Weights of a small GPT-style language model, trained from scratch on English Wikipedia: 4.99M parameters, tied embeddings.
Each number is 128 + 32 x the weight over its row's rms, rounded and kept within 0 to 255. Layers, rows and columns count from 0. Numbers have three digits each. The size before them is the row's rms in percent of the matrix's.

# layer 6 MLP down (transposed), 768x192, rms 0.142, rows 754-767, columns 0-95
107:130072098068121114135157136079150160133140166161070073174150138169163125102100101095128133131154140142108186099074134159209099116156127164139164133132094103152167156153146131197145138139112082071105142129164158198177123165134116124146100147124098082133124106145149190121104186108090171142
111:087118140154144152098197163113099128157081127180111178045090127174160091114128086123134147074138130172119113111155136095089130107123169153138122169086133162110107121115156107104121129144118161202086117111107143069066161189168104153128148202125133137156187147144151176190159141188112131120
097:141115088113120139119097109131153089135107078088081170202126086131115135135111141095123150136059156122136121188157092139142099133140107078153162140051142061096130130138136148141178085161169122157121167148202160159152191143099135130103102111142109136164135116119157106127127167170189137154
099:138069108140192134102118142144167085087143098125152126124139116098160252103159173117152091132112154077112138080136125171116170121162106150090103133066109142116185141178100121159151126106153107134103138131221156187166080152112097181110124106154153134169108083114081096132126120180098167168
092:113113159087146087133083064076140152091116175133134161089144099149135144172109174146116126123124121105165191160141153149117117126113123146110141109113142147156197147099131038140139143154191138100137124112155118125098115134119111086130110130124083108171139120147162150163140148137173181129
096:107090124127133068108094118134146079173145113179080174094111092145068065181098175136120144121092085167165133126110082134164145159148135107153146126137070076144119134083115157139078109157155159105153099212085139122105158108112140096169124144103148125064133185111130191092083103082140096133
104:085160115132184110097113105100160101101130084121195178129085184099093205183161145092112171095117092077129122134154104130127125165153162091171118174148114164109142151173165099110139106133137063126105159092136174128159167121108149085096156126180145115127118114098143170151083104127130140105
097:107101111188123183174138170096107119166089127111135083088150121115169141078167087106123162143117179114145126119094101134100127130147069169176066083141147130137196153132108106122103128145123228138132150153149123088083174084104162138151179169121133064132103088080101082164128108134109144090
087:142106138108097087099132132167116156135100087137125097057127155154136112143181093131099164108125130112096097145156183161121165171167177101125106165165151100068153067121130131169087127099141156104149135173132113075127116110179114162129166149175131182067111140129121025089080086141088190141
099:215123123129165114107134159131147146137150111140091160182102117192158144174062098156162122175144110113150101113185092166072101080164174177107061104158099110061119050153109100089135116105071098134153141075129181141120151153085131126133132187117093135128120129117156103202117104118099111089
106:151151105135140119093159145130193069119066144085119113106113117134096091111159078139114089112118101091123132162150121166079132158098099130113113119109191137119111126105142145151171065070118142182111115105178096117143177125122137108080140153126036168112151130120056192124152104124108145152
102:135154185128151091142141182178123042119074133101148105104108166147176117101155143146142093061129103120096137151098119103115150103129104125156177103187155107085143085172126166166175143116110152107107169117166109106146103144110129128065149082170073136090116080125121099152084168182143172181
099:128115171112160178130061160186186167159195141129115191088111155117114107023184197174125176154140127078172161136112177101133116140151110116112106145114111144192168139153136089119166140149087128127130114100098044105100123182120117110182127111131085135111158110126153112140125157113179098146
120:160097094138177109163103175130091094118128131163102145178093076161160148156164130109179166136125132107187139127140157095144095075139166058146092206095144072131157117091105128165091171117133142138151130089139109144166119146103135087123173173108164133120151100060172144195180131146165117086
# layer 6 MLP up, 768x192, rms 0.145, rows 755-767, columns 0-95
101:126099085042124067093195140137040147128100128175172114112125137140097157160128132180116074145112138141097097106116134129158058134101185183140082105112138151113127086159144150139156156131138118111145107101134104079054106147148128057150069153103164116115129144108090212129144146129049153079
100:168086140136213154121148128129107081107152086105119131127123134132056128084190164092110148181109140188111184191079155118075166131144087075149129102079141135113131143127129137062093134149226117118111096156144040115153134118124148102183105162113149171139139185138097100113133147150132079164
088:136105163112059113137144103096106063112081075152087110168134098151124160081126148145114118132115121132155096144124105112111120108142099102125133136103153164139126158123102100170124097146109166127157053133137144134200055147137115176125198106074135086125141131194172120147111079110149164157
088:175111112121123094121117149032128158064108130211165129129136152105129159165170106118094123134109142109120174109105150112097148167153100092109141130130138093124063098081147090092125129131121118124128147109085137098157132162097161175124056135142125132164164151197118063081107134135148096182
097:112135109060134110155131111138102118166113130168173126124146115163160158064089075149075141127134170128123137137082117103163097104097079115082171112157157136098152138186188080157161154098122145143125104156143114066111180141101085171139132115144122114077120101176119145105123199149144123167
092:151131178183121132151099092066102161113155126093169133063112120123209125175162156124112116137104076134109177076103099185121121178091089172139119182119067161131093143180083192168119094103132138133107144139148158068162158073151099106164154120132179104166118116096116108111084096171155091098
109:140151076182062132094093119192177126088169086123154193082140075099139146118054097115104145156109049140130112130145082135098099135129142080147127141153117093074090114095155175082130154108147116115185121154166096181161107178162122114164125106120091100198159092129139136105119146116121154118
090:108187105117089120103113123122102069157138120156137105215084121113103077120136071116120109107074139134109140095107078106047154188117126203089105103113112154179091184156105095125083105176128141092160079189099096099127107083083212127147155150101138153112090080135123130109153093135134102130
095:115133055095173130097105132147123150113093148158166058084100143116111126128148115138104126102143155160089166094087171174087120095144129160145121078116101127079092079158058156150119142132112093175120126065197097143125186090095176117144144090159122117137156184136095102138129207159156163168
101:108141099140129144160127152085058151118067095110136135150114152148117130114183181188155133154130072071197115069132171101054076167105161164068134131125201146144161202089115178107094139139102148090142102116069111137166091124089160129119121157142098160094138105124142117148141127168108143116
098:110133114148144139165142165127126174135135091116110105133135103117108086129106132143137139133163152140125130109204099133083134113133103101167146106145121138099094127125209178103130138162139146147176190165077117131136119139108155124169123082110163159112128200157114114089172179103121080066
099:123147122215137140076131104137166126090150144132110174143130131101149116088127139075118086161068080145134132115076097122173159142157139118114093125150098177168130106113135087106181097124088150126095145144111080096169174129133183184160157173109178149200110188110116077159152139183068138167
105:153093123115143061141156177093097157119118150145074208158102143201139110144137094151139127108104123089147133174119049125138103157138185043123180136116127109142081103129110110143092183194123148124156142149206172127117111095091134098091155150108126128116064151102116129090112177092071151122